config = dict(
    num_attention_heads=1,
    num_key_value_heads=1,
    head_dim=64,
    hidden_act='tanh_gelu',
    norm_place='pre',
    qk_norm=False,
    bias='all',
    tie_word_embeddings=True,
    init_std_up=0.0625,
    lr_mult_o=1.5,
    beta1=0.93,
    lr_head=0.0129,
    doc_mask=True,
    train_tokens=101600000,
    dataset='wikipedia_en',
)
Each number is 128 + 24 x the weight over the matrix's rms, rounded and kept within 0 to 255. Layers, rows and columns count from 0. Numbers have three digits each.

# layer 3 MLP down, 64x256, rms 0.125, rows 0-63, columns 32-63
133150106132135128112127047156128135125107126099104159141132131104123125101097136116169150157118
103107128125152147155105165129139170098145149129153150138105179135123120169175144146169095131180
074157082127100144165123175136120110135093151090121118146147151190134159151118118129133156131065
134097129095132146130114081123089137141082125122133148132127108151163143108120137128146150148123
151102135099142118106148172123105100138070127140150134161154195145140136133151154138079128094117
124104117170135125169132179122120126139138132101168174095178153133119133175142071095119127097140
103131120137128155105165064128134121144138138143144172140113142094129118127110127130140172134153
079112131125092143109119144145134143128155098148100132132115081131113094129120137161162129114147
143167140161123137089153151130144140179161151117136125133146107096166133109069130086130098126091
155157153127086084104147145105116093132087120128126135134168141115116132153125131124127119145063
132115133132150141089153119136173100126128139207111128103109128172115137124143116133139154174159
098136141093182125125160065127150160129137131121135120111122113099113166083126114116176124114168
141116135096156071112130099089086122124152132126106172143105121120129126153153158106111130103157
114122133110179099203124095096135153118063114087104120113130119127144148157135154149090084120153
175154075157140104081149133104115108131153098148141101136155103125122166153096148146113121093101
133084166142100139107136089111110127103083130160110152147132175129121126103120124105091102149137
173124111115090151129124123135090146168161123131136125113139112104106137141133121117132149142135
146168130134171116141124131164137093077107125175136133132107159169108137115194120146157114123179
111135138111123133098122136150096147136192117131145137133128112116135116144134140098096149135184
122147123089108153147116147103163137095116126122084132153157134132166127066131111101163113149114
133137144125133148138119133133124164114131123119074132099140163107114108189159070138112137123118
144099164095151101152123159089150141136170106141122138121117157129076154122148141141153091142162
156140104111124089128108142131125100127142138122109113125128159149092158130118142190102095133110
144119108127130164159122147112131142165156140075101116119112134148131132101101157106100116108139
132097143129097141140153129156126114094146108143115119118127136116109106084097171149118163124083
142127135133114181123139107160109128109164093102097055130135113108138080166105093126148095162148
162162130104106145129106105139122142112118139111080153131164120139097127115126167158113132145153
125185141136145103095138129119145193154138123133142142133141091098101130134108153135136140104120
100100127130130172131128105146079159134182115135133119134138138055114131105127144112070106116106
134114137164136162152138154112134090092120105162121118116153124112139154085116124101113115127113
146128150138128101091077141103162099100156130137139123091130083117145118122157120145122096106140
111124111130115139129119121104123159122091115134124159137120102116144150109163099124140127127114
090143152101074114128131141098091130131137141079146134129118124132135106123106095115124130127178
156145119122149150177129155136145122127099151134161147118118125101166125147168166101111118116122
069145155170124123108139092159137143117127167130177098138111090097093086141131151129095109135140
102122188091159117113143148103131078092107134115101141137076129121140165179164095146157116145139
091179134156137150125117113206131112144134126121097141111111136169098149063128144136149125150174
113195124114146079111150143161120193140136115130106131118124120147160119104144092163132128137069
140029128094117116143133142096131146127148125124160132114117105166154131094164117141098114132177
157149130143110142195145132113129113125113109099105170136123093095141142140165123125111135171092
118139132142107162076134141125117173153125127138103078142114117148128123139137126100177106130117
210082122148137140101101103154142128126188139150117136129141169139149110137135154150114134111152
127103093086195103172110122134166123122141138118172162109127112147155121107098133148108147132173
166086119120160108125115142113139120117102151125147114155116101140145116103126091109143132139126
096131151136129113111095139118126086109114144167126095137161139095126105114118160137169171126120
146129123126111104132142104142146104100143131114137067104087128128141123152122152120157120113091
151104159126177102155108131090127154174110135106166151096103103093141130130101110115112125089152
126126101103137093082129144129164158123101140185131064132127131206162112073120124113135133136084
163137142117105155139103120153159112143134132091147129131083137134106103138126136113145151123108
089128139115167113154128137162131147174101114144167131163129109086129147127113141148110141127111
107184093171087122100140120147116120112139125118166133102139095104113084107086101182099138149166
103177090119142157114147130129132123131135115121122119104164097134156172121096142129118113152102
128148142169071094089109137143116107141126112125087143138135112128140143127158134158136124095134
111038081151086145124112133125135116163138129131114121161133150127116109129127110100172132137114
122110112137131156108110116161086092134151137128141112128140132101100128210119131091131116102080
112145133196135140095138128112151155145127112136118099163110140144114121160155105159128132109129
127119131118145075153139111126132109118118146162144109125132110143105085120095111130088146105130
139150140138129126142101166094103122143133139102104113122139151126107142123106139137115158136136
095076080150082103128114069121127134151074123140158143127139132115086116147073161146107134135077
118149141117131121149138138111122118125103134134128110115100132090182125144073135109147118120145
126107113116115118141126102121141153114157134102167122137118120185132146143150169098088141096189
168089171113117130169145173120161088097122146124100131112133193170114122119174097125138145163094
143194133149123148146156123159129094123118131135153130145118120216125123115112104092172172137083
119112111122123168119115137102123120132126104134142118122133146128113140152161122141144115113137